Each number is 200 + 40 x the weight over the matrix's rms, rounded and kept within 0 to 999. Layers, rows and columns count from 0.

# layer 9 attention value, 768x1024, rms 0.0605, rows 14-41, columns 768-895
176,291,200,194,202,238,257,197,216,221,218,240,219,192,165,185,223,187,202,237,209,216,242,242,223,126,218,222,217,164,194,205,178,198,198,263,211,192,192,222,193,161,189,253,187,190,218,193,211,196,232,259,219,147,173,238,137,233,221,222,210,213,235,211,184,211,177,154,263,209,193,184,193,262,198,218,243,193,227,181,232,198,203,266,180,249,129,152,231,234,229,120,231,264,187,235,248,125,177,221,213,222,152,220,140,192,215,185,221,262,188,185,243,214,262,207,221,212,192,225,170,205,207,192,175,204,205,188
220,141,240,240,192,205,159,252,206,167,168,223,280,204,202,211,122,211,227,166,262,276,222,161,188,200,182,228,193,137,216,228,137,216,214,172,197,231,227,180,195,212,232,184,199,227,227,184,264,153,225,230,135,153,198,240,225,205,200,175,260,260,183,253,250,162,237,161,206,180,171,192,168,146,176,212,224,218,220,226,241,170,195,157,188,209,210,195,132,194,226,208,185,171,246,215,212,275,200,200,158,193,200,173,202,191,181,228,182,243,249,232,154,239,186,239,258,152,197,205,159,193,218,238,267,170,299,204
233,181,188,187,155,228,191,166,257,203,242,211,238,210,220,212,228,255,158,253,179,200,247,227,219,221,214,199,171,163,241,171,191,188,210,237,180,174,225,194,218,197,234,202,173,184,257,206,226,217,193,203,189,224,145,249,182,202,237,219,200,157,200,180,210,212,241,177,234,181,181,199,210,264,142,222,157,215,235,252,218,247,184,148,220,265,187,167,212,244,179,134,215,212,206,170,191,215,209,207,231,230,148,203,192,199,261,87,235,141,202,194,239,248,180,154,202,201,215,229,256,228,247,224,140,172,193,187
200,241,180,166,191,224,189,201,171,283,221,232,161,167,235,267,185,203,156,206,191,236,212,174,188,220,220,177,205,195,291,150,259,204,239,163,206,213,195,235,207,202,217,161,239,186,199,178,152,209,191,188,240,161,226,251,206,218,221,246,250,257,223,184,192,132,197,241,193,189,215,184,205,185,256,151,228,233,225,202,207,248,162,256,238,210,208,237,201,219,249,212,201,190,223,201,164,243,208,216,191,172,224,172,229,172,161,180,165,204,204,217,192,152,198,283,216,223,210,215,247,242,236,132,234,235,190,208
160,258,237,190,208,234,174,204,148,253,111,209,200,254,217,208,216,234,215,242,198,202,265,163,146,155,125,243,146,144,241,193,199,154,246,213,188,167,213,196,207,224,244,195,225,230,215,179,214,190,231,219,204,174,233,173,226,196,188,162,174,197,234,215,198,208,203,198,196,246,176,202,179,203,147,233,191,169,173,183,220,248,155,212,157,219,211,278,236,165,203,190,297,241,242,176,215,145,204,164,194,205,218,172,191,180,223,229,196,209,191,147,185,148,182,216,187,213,262,199,218,238,261,164,160,263,159,219
151,207,122,257,166,168,238,171,208,176,204,206,135,225,202,176,183,198,191,183,183,191,189,232,248,158,240,202,232,228,116,195,270,187,180,129,192,247,214,193,206,210,204,239,154,219,159,257,250,183,174,185,196,186,209,190,258,211,210,161,216,206,152,210,199,223,203,196,157,206,219,175,238,205,148,218,212,203,246,212,178,259,165,177,222,188,174,234,197,176,204,159,166,215,221,189,209,157,226,148,193,160,185,184,212,211,236,272,185,257,162,179,176,208,204,208,201,240,194,189,226,158,194,210,184,196,144,196
177,143,239,165,254,214,194,150,140,242,201,221,224,246,218,213,182,162,204,213,175,132,163,224,187,204,230,243,202,228,264,161,199,208,223,206,176,226,174,240,156,230,274,177,204,169,215,195,192,169,225,181,209,179,225,102,229,222,210,187,203,207,183,203,227,204,195,198,206,168,167,202,190,141,141,165,198,231,256,197,180,98,139,197,137,121,218,172,173,236,244,199,254,230,271,229,229,195,164,151,128,92,220,208,198,150,183,288,208,196,201,253,229,227,160,182,134,205,207,206,212,208,196,176,187,210,220,206
222,169,201,268,184,214,129,215,203,175,247,128,211,220,176,239,229,177,209,168,232,161,128,138,182,193,207,248,171,167,205,254,211,233,199,142,215,188,194,188,164,188,232,262,209,228,192,210,187,188,234,141,161,160,173,221,205,235,189,235,223,193,145,149,149,248,180,196,169,139,160,207,183,181,240,232,202,228,167,215,194,148,198,239,221,184,168,185,222,234,186,166,263,278,208,196,170,246,160,208,238,183,203,141,157,225,218,178,137,214,175,162,207,218,176,215,227,148,200,216,168,128,133,193,147,250,187,192
156,218,176,209,152,168,203,209,214,143,182,181,164,212,173,206,190,171,171,190,167,161,151,233,184,174,182,207,154,213,185,196,203,237,279,190,218,226,231,179,267,194,294,170,98,251,167,199,178,253,241,178,236,172,225,202,177,204,183,252,143,213,198,217,168,246,209,190,282,275,250,211,216,168,191,174,138,222,183,219,185,220,180,252,156,281,172,188,165,238,211,249,216,178,174,175,172,220,245,168,197,232,232,280,233,217,234,177,146,252,181,182,162,195,173,222,222,216,183,203,129,120,164,240,245,221,214,209
129,137,212,240,205,170,148,245,222,208,216,126,190,198,183,207,190,196,233,230,167,160,165,257,197,191,205,169,261,217,169,193,234,164,125,214,184,189,151,182,177,219,240,174,213,125,184,254,131,199,287,185,174,255,215,216,175,164,211,221,152,154,189,137,258,220,153,170,199,197,221,196,217,271,195,222,188,164,174,169,239,185,185,165,208,255,206,160,222,220,193,228,185,194,194,206,214,222,200,162,209,210,204,177,230,229,203,230,204,194,193,190,230,193,238,203,205,168,183,209,189,186,160,202,204,189,223,238
249,228,187,196,280,146,177,243,181,250,124,147,230,219,182,243,239,199,222,220,197,223,203,184,137,159,143,187,224,165,220,194,153,187,151,234,131,205,160,209,172,184,252,199,152,151,201,227,222,207,145,218,233,176,238,211,198,259,263,248,171,165,159,218,190,245,170,225,245,149,208,146,172,221,169,229,180,155,155,230,186,181,187,159,191,148,234,236,208,234,185,179,217,149,161,213,203,212,180,254,170,234,181,223,222,198,154,224,232,203,209,184,199,218,202,188,233,160,182,145,171,178,237,217,194,215,133,201
241,166,248,189,197,197,254,269,223,161,240,199,212,249,282,188,200,233,245,168,179,211,222,158,174,209,165,168,167,214,228,205,188,222,235,220,195,206,170,236,239,185,231,189,136,224,199,254,207,191,149,191,180,192,236,200,216,170,158,250,214,232,214,259,230,166,249,185,192,176,201,179,140,229,211,198,222,200,121,211,210,189,270,215,237,192,161,239,204,215,253,186,186,113,264,233,226,211,191,178,183,224,142,135,131,147,215,285,173,219,199,208,200,210,169,217,245,146,192,135,185,217,198,206,220,182,160,215
201,244,186,233,170,290,187,223,206,206,238,222,153,191,242,188,178,237,152,276,179,191,193,172,174,149,203,182,218,205,164,192,186,229,179,262,207,247,232,173,137,235,183,187,229,200,121,243,213,181,280,153,240,180,232,227,177,143,227,201,208,277,227,219,253,180,262,164,139,283,184,255,213,222,250,233,261,219,199,174,195,185,127,155,189,163,193,253,148,161,200,227,216,208,202,219,240,247,171,218,188,202,247,155,235,177,138,241,213,185,230,211,297,174,199,141,179,237,171,267,171,177,215,145,163,169,177,292
170,202,211,194,205,218,213,144,170,154,195,204,194,216,110,192,234,192,206,208,271,194,218,130,217,152,193,186,156,192,138,154,248,201,195,156,170,230,170,218,142,180,239,230,152,223,240,187,224,186,154,135,185,199,195,187,214,144,270,228,227,174,102,195,171,164,159,229,288,225,163,190,166,219,194,169,246,230,157,147,215,162,131,151,190,168,195,219,207,224,196,196,247,176,169,202,222,244,256,202,232,214,160,246,221,168,147,198,223,258,224,236,131,181,173,149,175,149,181,144,290,211,218,165,136,224,165,248
172,177,237,197,218,211,221,216,243,294,196,227,200,153,155,170,276,168,245,156,274,160,158,208,201,272,155,155,184,202,211,217,206,208,218,200,213,197,209,149,192,210,157,189,128,258,236,204,204,138,176,172,162,185,206,186,190,199,224,112,150,211,261,155,217,202,209,248,147,183,255,233,234,331,255,187,194,101,178,145,180,200,213,158,248,235,219,222,256,197,246,243,183,249,161,171,190,196,241,255,218,278,165,191,163,169,192,197,186,205,208,226,224,194,180,270,224,149,198,224,212,201,262,253,206,183,215,166
156,213,155,217,220,186,274,252,174,226,164,196,172,243,196,189,270,222,173,199,224,184,196,257,191,176,214,81,191,187,204,205,217,159,237,191,214,218,253,210,232,242,222,193,216,302,229,188,221,174,237,190,189,171,191,216,182,215,174,165,166,149,253,201,265,142,131,200,165,200,193,217,238,171,262,259,199,224,200,247,165,208,196,183,198,151,247,163,154,245,209,231,200,223,220,213,193,255,234,137,197,158,205,240,201,266,163,120,191,286,138,166,182,212,244,160,212,230,100,167,240,106,235,244,265,201,260,206
213,180,249,228,237,113,171,195,188,233,225,191,202,222,168,195,200,154,219,203,208,167,182,211,207,153,274,296,218,245,198,197,180,157,194,172,155,151,178,249,141,232,221,204,214,246,187,195,210,192,203,186,200,164,206,173,202,213,175,180,209,233,189,301,187,201,237,222,206,189,123,196,169,204,239,195,173,132,164,138,164,163,150,178,268,282,215,154,266,206,236,177,207,213,204,247,157,227,133,248,226,228,204,180,173,200,164,197,214,202,193,179,182,178,223,202,207,133,192,240,169,193,167,228,219,234,194,184
186,158,222,256,210,221,204,218,194,221,209,189,209,170,212,207,277,196,215,172,223,184,183,171,234,157,189,174,207,205,226,207,240,141,226,197,240,246,147,184,206,190,202,220,169,225,149,200,211,155,194,172,223,165,216,211,169,203,211,234,168,180,227,218,189,180,240,218,203,197,211,200,162,183,131,121,230,161,207,175,220,205,170,219,259,245,225,181,169,196,265,228,170,189,167,221,171,205,201,263,214,258,178,242,129,172,147,196,214,126,153,197,235,193,184,216,197,199,192,271,207,168,168,140,214,191,262,261
164,214,238,202,205,277,202,191,162,243,215,212,231,210,215,275,179,199,130,152,183,150,190,256,158,212,200,232,227,249,190,166,198,185,187,259,184,234,238,168,162,166,201,123,164,194,248,236,217,183,200,216,236,176,260,210,137,233,213,258,234,198,204,205,278,237,211,167,161,186,216,182,235,208,165,243,197,236,193,162,195,268,194,227,187,180,185,192,168,199,189,179,253,187,240,266,192,166,168,192,266,156,208,215,197,177,157,207,177,243,197,210,232,202,240,190,207,214,201,168,205,198,195,274,239,191,207,183
254,249,158,287,167,218,175,167,197,247,209,222,134,205,253,161,236,193,217,216,210,242,135,209,184,220,156,246,197,218,211,195,185,172,196,166,174,218,181,201,181,218,214,173,204,217,166,223,230,164,213,176,161,209,233,188,217,272,233,198,206,196,164,231,248,117,168,168,231,148,192,165,233,249,219,199,220,240,209,226,259,265,162,225,172,226,195,233,178,246,151,204,203,171,211,204,268,234,146,243,235,189,165,180,160,153,172,230,182,264,227,173,176,213,226,193,209,183,205,233,244,175,172,163,196,167,150,201
223,229,245,253,225,211,195,230,236,148,210,176,193,247,200,163,222,219,149,183,195,189,175,203,188,165,146,145,169,216,218,195,162,161,220,241,182,201,220,184,197,150,135,208,191,222,245,237,234,150,240,205,158,223,186,204,125,191,188,204,234,142,177,182,261,148,193,181,257,251,209,195,275,234,190,172,201,221,162,187,208,239,155,228,238,215,259,239,187,259,208,180,81,126,104,239,200,220,192,216,239,178,201,236,174,205,241,138,206,159,187,203,158,189,231,165,175,167,148,210,249,223,175,177,217,209,245,179
236,211,253,240,188,231,224,187,200,253,191,222,243,204,249,185,126,187,243,188,188,180,230,140,179,187,194,173,287,116,213,217,125,204,209,194,211,185,299,215,170,305,250,105,158,309,219,204,242,218,235,190,173,197,171,198,152,249,199,223,148,204,151,224,163,188,217,199,151,279,179,254,229,176,196,162,164,205,156,256,226,199,285,198,164,209,178,201,224,189,172,120,219,229,144,190,248,181,199,193,209,161,217,242,215,155,150,165,269,229,193,237,204,194,259,228,249,153,131,218,179,251,162,211,187,163,251,177
210,170,278,220,215,285,249,178,143,221,269,203,227,280,168,188,163,163,275,177,223,174,134,214,263,175,232,247,169,162,201,173,193,201,174,210,240,162,169,222,231,218,195,212,169,238,214,220,189,200,176,161,234,154,215,188,213,252,263,140,68,157,248,198,233,241,133,235,243,212,254,157,229,152,179,198,292,139,204,212,208,224,229,241,167,187,280,215,201,183,291,169,186,219,217,233,249,203,219,227,155,194,242,214,217,159,208,184,145,214,180,247,189,197,146,276,242,170,219,202,205,221,206,177,259,201,211,213
201,216,202,249,224,257,182,204,195,220,84,196,157,228,166,182,198,190,176,180,191,252,207,212,200,169,159,259,239,157,151,208,228,177,184,217,159,182,140,173,90,220,172,205,225,210,227,185,176,201,216,228,244,223,196,174,204,223,168,231,214,226,246,185,228,184,169,216,188,208,147,162,172,170,238,254,251,188,245,204,261,230,198,268,223,214,194,249,132,191,186,194,159,240,283,210,241,259,248,243,144,247,206,181,228,218,231,253,122,194,235,187,222,174,241,218,184,234,197,238,140,185,239,206,183,181,171,204
157,189,176,213,239,280,183,158,182,160,121,108,211,229,174,200,168,196,106,222,272,214,181,203,192,215,172,218,156,141,150,250,168,177,202,161,200,231,228,247,191,215,202,209,199,183,249,135,300,171,174,194,170,264,228,236,202,211,210,236,174,151,193,118,190,202,217,218,216,168,218,152,190,168,228,206,178,207,256,161,297,160,245,207,169,187,199,215,142,243,179,202,164,194,220,148,211,178,225,247,185,244,198,215,192,241,228,180,211,239,118,254,202,194,210,127,203,188,136,197,250,170,175,239,167,203,178,240
144,219,203,210,231,211,192,179,177,224,168,216,169,168,226,198,204,186,226,165,221,176,195,233,195,156,214,229,234,217,208,195,194,195,206,226,176,227,264,228,161,277,175,167,211,286,167,191,193,166,163,173,205,199,291,201,235,235,107,208,231,198,195,185,225,210,236,198,211,229,216,236,151,246,176,230,195,225,264,208,128,206,182,251,209,180,197,233,242,195,225,220,235,261,210,202,217,136,218,231,204,211,180,195,182,233,192,214,177,245,177,169,204,249,216,189,242,236,222,195,239,147,243,230,247,183,272,227
224,234,204,220,240,194,244,183,188,243,204,221,254,172,171,198,135,181,236,211,205,163,188,210,166,230,178,230,161,167,223,213,235,207,183,256,192,236,239,166,238,247,215,151,146,208,235,216,193,249,163,189,239,206,158,132,171,264,218,156,233,231,241,219,199,220,190,157,268,192,186,196,216,177,185,207,248,171,213,211,195,161,209,216,185,157,282,189,215,218,171,156,198,200,203,199,189,262,169,193,157,216,146,168,190,213,241,237,195,217,214,209,227,182,188,168,182,146,192,172,217,226,198,222,200,218,152,267
186,158,252,195,168,224,190,198,179,206,219,127,238,154,73,248,145,170,189,185,235,239,242,210,165,208,171,199,192,227,239,182,199,180,193,215,160,231,134,212,138,182,182,207,194,194,243,199,152,211,200,203,232,181,241,207,215,236,206,139,165,197,266,170,153,206,121,190,215,218,210,153,206,182,212,226,253,267,210,169,198,249,221,123,188,194,277,232,202,214,257,125,199,179,310,232,226,169,208,221,239,253,186,194,161,116,157,166,224,183,186,206,161,191,181,196,151,99,202,246,246,197,150,169,148,139,184,190
# layer 9 attention output (transposed), 768x1024, rms 0.0543, rows 14-40, columns 768-895
169,194,146,188,196,151,147,203,225,223,265,230,183,150,213,154,213,210,191,224,134,223,224,232,237,208,199,189,183,231,206,219,184,213,154,99,203,174,159,209,209,226,207,218,192,238,186,229,165,211,229,205,216,231,214,156,192,182,166,132,188,215,171,196,189,224,186,191,241,325,198,192,201,192,159,173,234,153,231,169,221,243,164,188,124,188,222,222,200,196,126,176,219,195,202,135,175,234,204,170,173,210,246,147,243,216,106,124,177,166,227,159,162,182,187,217,212,213,226,152,189,222,182,207,154,196,222,225
161,250,245,207,157,189,150,137,239,217,199,151,147,212,222,241,170,138,217,210,184,208,190,235,253,160,168,160,237,267,200,192,228,194,134,230,231,218,125,180,247,209,153,111,227,224,149,218,173,196,208,189,229,234,186,175,240,243,209,250,173,185,185,136,194,204,235,170,189,200,253,229,180,208,229,179,202,164,146,200,186,181,239,174,215,175,248,230,288,200,130,155,280,113,156,158,281,189,250,193,149,214,173,168,196,227,221,206,195,142,219,189,192,198,158,121,168,175,237,145,229,232,212,215,163,239,215,194
213,213,242,251,246,144,260,134,177,281,188,153,148,190,152,143,199,166,244,189,240,190,263,203,173,196,205,200,243,241,221,161,209,124,234,182,192,201,160,181,215,235,259,221,230,183,192,189,214,213,197,201,239,213,200,235,190,141,134,265,219,219,138,266,213,217,165,238,192,215,197,186,188,168,207,182,240,141,195,195,192,155,190,219,214,177,224,215,205,182,222,223,186,243,125,247,171,163,210,183,172,185,259,226,266,212,192,174,192,202,192,196,163,245,241,207,176,276,260,159,117,227,176,255,252,219,196,234
200,201,106,188,192,218,239,234,165,178,218,162,199,232,150,175,230,168,233,196,197,189,175,196,222,160,250,181,201,187,190,174,243,177,151,223,224,143,196,217,158,228,186,125,130,217,199,189,187,263,147,245,165,242,153,173,171,173,132,204,176,173,188,177,164,172,199,170,190,214,179,227,255,133,215,193,195,216,187,191,185,267,232,246,154,191,205,221,183,162,177,203,187,237,175,230,242,161,178,225,249,163,173,197,218,146,166,257,202,203,144,135,222,238,186,156,191,197,151,214,218,202,157,242,200,203,216,199
295,182,211,233,181,172,133,224,137,188,199,212,192,216,223,180,147,168,156,205,168,168,158,208,237,246,198,193,225,190,196,216,219,269,206,204,210,183,208,248,144,206,191,249,215,158,216,227,190,220,211,231,137,251,201,184,99,249,189,190,256,231,191,205,140,212,202,182,219,181,237,144,234,147,215,216,255,225,219,252,193,252,257,210,182,231,220,208,233,211,211,234,193,170,194,215,217,170,189,295,209,203,201,122,274,203,221,181,199,209,232,155,225,251,234,220,233,204,206,207,142,251,166,266,148,199,158,106
201,210,218,156,173,271,209,231,182,213,169,216,226,230,233,186,249,223,253,224,194,241,142,155,161,244,203,265,234,216,227,207,250,215,243,195,191,163,243,200,174,237,215,185,199,159,259,214,222,202,141,180,180,189,234,186,252,195,122,179,188,187,201,178,151,191,222,184,248,203,170,223,178,180,219,211,210,175,254,205,208,153,193,290,161,156,197,165,232,121,163,231,208,249,181,186,183,246,172,180,263,228,231,202,214,211,288,173,234,219,144,183,130,209,259,163,168,220,161,223,178,195,174,175,200,176,222,227
198,217,172,184,138,214,172,199,194,203,173,182,174,161,212,209,231,185,151,190,212,171,264,190,170,171,184,229,191,191,192,210,151,184,157,130,252,224,137,180,228,204,175,191,234,173,183,204,156,222,224,196,225,219,183,254,261,198,188,213,220,174,165,227,211,195,267,211,214,192,191,250,223,202,157,178,184,178,111,219,165,282,230,168,237,229,221,195,277,170,230,160,208,230,166,205,146,257,204,246,273,222,193,215,206,238,233,178,140,168,189,209,234,188,255,181,184,199,204,205,146,181,169,221,224,152,119,195
243,207,159,201,189,164,261,226,219,161,205,212,167,159,226,185,296,145,166,185,132,228,214,194,190,166,224,225,196,251,105,190,202,197,229,184,217,220,214,231,207,177,213,236,228,239,157,217,235,235,213,209,157,217,224,168,211,217,141,185,183,210,244,248,160,161,240,198,227,211,199,186,218,189,200,176,180,209,182,246,212,231,165,169,185,198,144,179,247,206,198,216,164,194,182,166,190,139,278,167,223,166,246,212,288,136,121,206,227,195,243,261,221,194,272,241,117,249,165,222,230,108,197,185,213,249,224,203
252,184,185,258,295,177,179,221,124,185,213,220,246,213,149,206,172,237,196,246,258,253,209,168,168,178,224,172,182,174,198,179,183,187,167,213,199,178,328,260,169,236,283,209,224,209,158,266,227,153,159,181,221,275,214,209,247,187,269,187,196,177,210,197,289,183,249,251,196,198,211,181,173,226,166,303,196,201,160,233,209,203,179,196,174,179,193,188,193,184,237,130,168,310,210,203,228,228,158,230,190,184,160,178,249,183,252,196,250,165,204,251,210,292,211,220,204,210,200,185,205,231,161,198,288,209,225,208
190,117,217,163,211,165,265,141,145,175,182,188,244,107,192,192,180,206,130,225,248,265,206,200,193,244,187,207,172,184,252,241,173,222,226,248,107,213,299,155,200,153,187,198,147,222,203,203,193,213,188,171,198,210,206,235,186,206,159,202,221,191,177,229,185,205,188,219,205,211,178,191,225,158,225,205,227,251,246,228,124,161,154,198,223,186,202,219,190,179,166,191,197,194,218,200,211,200,231,272,234,187,173,246,166,251,216,133,147,209,202,206,177,174,190,201,194,197,204,234,193,162,209,146,218,203,193,160
203,189,255,215,201,250,169,209,230,219,159,233,229,170,176,197,112,169,213,198,225,206,213,175,170,226,209,202,213,211,197,126,230,202,208,200,176,200,124,199,269,310,202,182,237,246,253,176,233,302,234,209,166,204,141,211,157,204,216,154,251,192,219,228,188,222,138,167,184,198,207,193,174,213,143,216,252,181,200,228,144,239,195,188,182,240,182,165,224,242,235,207,263,186,204,198,212,177,177,221,164,225,219,220,172,114,256,193,199,162,187,252,191,243,179,182,201,198,217,212,228,276,223,206,196,243,241,199
143,234,212,184,187,179,93,194,214,157,220,198,201,137,147,224,214,191,100,222,163,179,188,192,156,156,185,224,181,245,163,182,144,225,220,209,191,258,156,194,182,215,124,254,241,142,246,197,207,201,183,200,209,205,134,173,223,213,200,196,173,206,207,142,260,200,156,234,220,189,199,150,267,213,169,218,193,224,282,155,228,215,164,207,165,202,194,196,215,193,191,165,260,203,125,221,223,145,233,225,240,208,247,223,216,191,178,189,206,185,209,210,125,278,278,151,217,214,178,190,166,170,206,184,223,180,141,173
223,222,171,218,208,229,237,220,178,213,178,206,216,204,190,212,260,216,232,178,265,174,221,182,217,211,220,190,205,126,168,255,203,251,213,156,182,186,246,199,163,166,206,138,218,212,238,236,153,200,159,208,225,197,165,223,236,225,160,184,192,247,159,218,223,207,208,221,196,212,276,228,232,241,194,192,148,234,172,163,170,190,252,208,238,245,140,255,216,264,147,200,224,218,187,169,188,280,180,164,183,180,200,201,221,205,193,210,155,251,240,200,170,191,206,249,214,111,220,140,157,134,216,216,166,155,204,238
203,229,239,228,224,186,172,235,168,194,179,258,163,189,224,226,243,224,191,186,203,178,208,252,192,187,220,220,199,270,201,194,175,197,193,220,169,93,212,189,256,240,204,171,224,204,178,261,217,232,221,278,179,211,197,284,256,185,177,218,258,259,204,209,174,238,228,187,219,215,232,251,180,234,199,232,186,185,229,201,186,207,243,230,248,192,221,268,219,230,202,207,264,232,225,256,187,225,257,189,205,184,221,180,280,261,243,189,178,134,168,178,243,224,195,225,236,189,181,229,132,159,189,210,220,219,170,205
193,158,182,176,167,213,242,190,182,131,174,165,140,220,198,281,195,219,157,177,127,274,208,149,245,128,226,207,246,163,224,213,213,216,155,232,184,240,184,189,219,189,204,187,216,188,219,157,129,232,173,254,178,207,163,187,183,216,232,186,197,182,175,244,253,223,146,185,221,167,169,179,239,214,121,180,228,184,176,165,218,196,203,206,164,274,190,230,131,199,146,279,220,133,203,204,213,217,177,247,245,195,187,203,224,220,179,156,188,213,203,198,149,164,227,164,207,220,200,179,186,176,213,225,177,190,206,220
201,201,221,188,217,248,226,124,160,156,201,225,196,220,226,272,195,148,212,191,206,231,249,170,245,167,287,219,187,204,180,176,227,211,225,248,184,195,153,247,204,190,219,157,177,212,161,219,164,182,180,239,203,112,194,172,224,190,196,209,221,155,164,224,224,219,258,243,157,195,242,192,196,226,145,219,180,178,196,170,251,180,179,161,173,215,114,199,220,177,207,222,209,179,209,211,188,106,238,169,175,223,206,212,191,158,244,240,205,179,169,235,205,206,166,237,214,229,194,228,187,234,182,229,252,223,242,162
201,201,171,180,185,171,184,228,107,177,203,242,209,140,231,163,177,242,197,142,183,191,193,185,211,168,228,235,222,146,190,200,230,300,249,158,202,206,252,144,229,114,188,183,214,182,207,238,163,203,227,267,228,254,199,227,189,289,204,234,192,221,233,117,192,226,219,195,213,257,186,260,176,220,200,165,233,193,148,200,179,206,232,234,211,175,191,202,171,204,173,200,196,227,200,155,208,231,226,196,205,170,241,169,167,195,208,195,262,186,185,201,260,129,225,149,176,257,220,123,220,223,196,239,163,177,266,196
242,233,165,173,172,212,176,175,240,170,128,219,139,228,179,157,215,165,185,185,188,182,179,207,203,212,239,193,184,130,206,196,222,216,151,189,178,204,157,157,168,186,188,168,234,132,207,220,172,195,254,160,199,189,178,178,178,132,250,224,207,207,221,185,184,182,186,130,208,213,144,240,176,192,212,229,183,208,198,244,163,143,194,189,127,196,248,256,192,169,172,195,209,209,235,166,143,219,142,168,220,200,189,128,235,222,189,198,153,198,206,237,189,195,166,209,213,164,182,191,194,258,200,200,181,119,189,112
219,195,192,177,129,232,183,138,221,185,212,208,156,241,201,163,162,149,247,249,127,182,212,201,212,209,193,229,217,177,133,262,243,156,161,186,120,183,244,228,222,206,230,227,206,251,166,178,169,196,204,214,167,214,226,231,212,258,156,234,168,256,226,236,198,136,215,208,183,185,203,209,131,193,242,148,261,224,150,268,230,167,247,128,225,172,199,199,180,254,214,229,167,183,219,194,199,169,245,196,190,199,243,197,259,203,242,183,193,237,209,249,257,190,186,208,194,209,153,214,200,172,165,174,190,181,169,274
153,235,184,146,251,200,180,309,206,190,216,142,241,194,215,184,188,216,206,155,206,233,165,166,101,207,286,122,201,265,136,217,215,247,188,222,168,218,160,144,180,165,207,167,176,176,195,189,145,212,174,160,184,176,222,149,176,255,223,153,213,220,210,132,210,236,168,283,158,193,197,261,150,150,215,226,162,191,160,217,185,245,169,163,234,209,184,202,157,188,167,207,241,137,195,183,185,206,213,129,186,198,206,185,187,242,203,223,223,132,228,219,181,175,219,200,203,219,167,200,149,205,199,222,141,213,247,110
207,122,259,181,181,213,186,179,183,213,240,171,204,198,231,231,187,202,213,250,245,180,167,255,209,202,223,155,244,205,255,221,242,201,216,234,233,217,189,175,171,153,189,218,206,232,153,237,194,209,147,199,179,173,184,173,274,208,158,158,168,243,229,183,232,223,253,208,201,176,201,169,257,231,215,205,238,194,211,201,251,219,248,187,166,246,112,133,175,178,217,246,224,224,257,157,184,250,270,171,186,182,235,198,224,219,223,199,138,230,177,208,229,225,209,263,202,210,246,184,167,225,166,237,215,216,157,202
145,191,169,195,152,169,176,266,192,269,186,208,196,163,145,167,235,209,184,184,246,195,239,251,190,176,215,202,161,254,185,173,221,205,169,246,214,212,269,208,165,176,186,194,190,210,227,213,198,246,163,278,191,196,199,229,162,164,258,155,246,171,235,211,181,202,203,196,186,150,227,142,217,243,171,181,186,199,215,208,199,191,126,212,152,189,187,187,151,245,218,278,190,146,197,193,183,137,190,260,200,265,204,229,172,182,196,202,190,180,224,145,220,190,158,254,230,178,230,212,231,178,179,187,220,223,171,262
177,249,204,215,192,168,158,198,236,123,269,230,237,119,186,159,168,190,143,219,247,222,238,227,267,226,196,234,220,318,243,204,181,217,208,201,151,161,197,190,155,192,188,189,251,186,169,205,223,174,214,241,150,226,186,179,188,215,155,295,253,221,180,221,224,210,258,171,241,190,188,223,215,163,170,206,224,235,139,171,216,228,236,205,214,176,158,142,199,198,165,227,192,240,205,154,232,152,248,138,292,242,197,249,207,91,184,173,189,162,209,211,170,152,194,211,196,281,152,242,262,191,230,287,228,211,219,210
251,127,261,193,202,150,232,227,215,257,154,199,213,198,221,172,206,203,181,129,228,110,215,211,234,247,152,227,154,178,191,237,146,186,242,180,203,219,135,204,228,138,205,187,194,182,179,220,275,217,133,167,219,148,185,202,190,194,234,162,178,189,181,137,199,140,182,239,244,180,251,210,118,173,202,174,205,177,245,203,214,217,178,201,173,164,245,180,170,160,215,203,262,179,143,173,171,140,232,185,273,214,160,171,167,228,188,185,217,221,215,135,229,219,184,183,203,152,182,228,230,182,115,214,181,194,181,176
157,278,259,234,220,180,233,173,232,185,217,185,202,160,186,231,164,223,214,242,278,165,228,253,223,184,200,247,190,200,182,203,258,186,225,158,173,193,232,165,269,245,225,170,236,229,136,216,150,206,235,251,178,219,210,167,142,253,185,218,188,171,172,207,206,265,208,196,216,208,125,240,177,222,190,197,199,212,218,202,203,200,188,220,260,213,163,201,186,192,200,164,202,257,181,208,126,235,214,201,216,116,177,230,188,241,174,203,224,158,208,191,256,221,201,183,150,195,228,219,135,207,189,154,222,230,172,180
223,198,215,208,195,198,181,182,195,207,245,225,173,240,136,170,285,207,139,249,206,186,221,165,188,184,231,192,203,225,210,222,220,246,215,178,218,247,195,243,198,214,156,153,174,256,204,196,173,207,215,211,205,234,166,217,194,178,183,185,227,190,161,183,214,207,198,185,144,199,154,202,218,188,201,205,222,188,268,206,195,163,230,228,200,260,175,219,223,244,211,259,190,192,192,184,199,251,140,226,170,226,142,188,180,200,211,184,264,208,152,197,245,186,184,211,172,158,182,255,189,196,209,178,211,215,159,128
207,220,214,216,151,157,210,261,212,204,237,217,212,262,218,202,242,142,129,168,229,199,157,213,293,178,234,203,193,244,127,165,220,137,210,170,160,197,155,279,215,239,193,166,243,226,159,165,204,205,203,178,207,226,177,212,203,221,200,259,129,163,223,172,218,227,178,195,193,177,222,180,198,257,194,183,178,229,171,206,165,233,172,181,147,271,218,212,145,236,209,186,200,219,176,165,217,209,161,190,198,162,217,229,221,180,174,168,200,204,226,219,152,193,169,212,213,179,204,199,240,165,101,213,204,230,162,220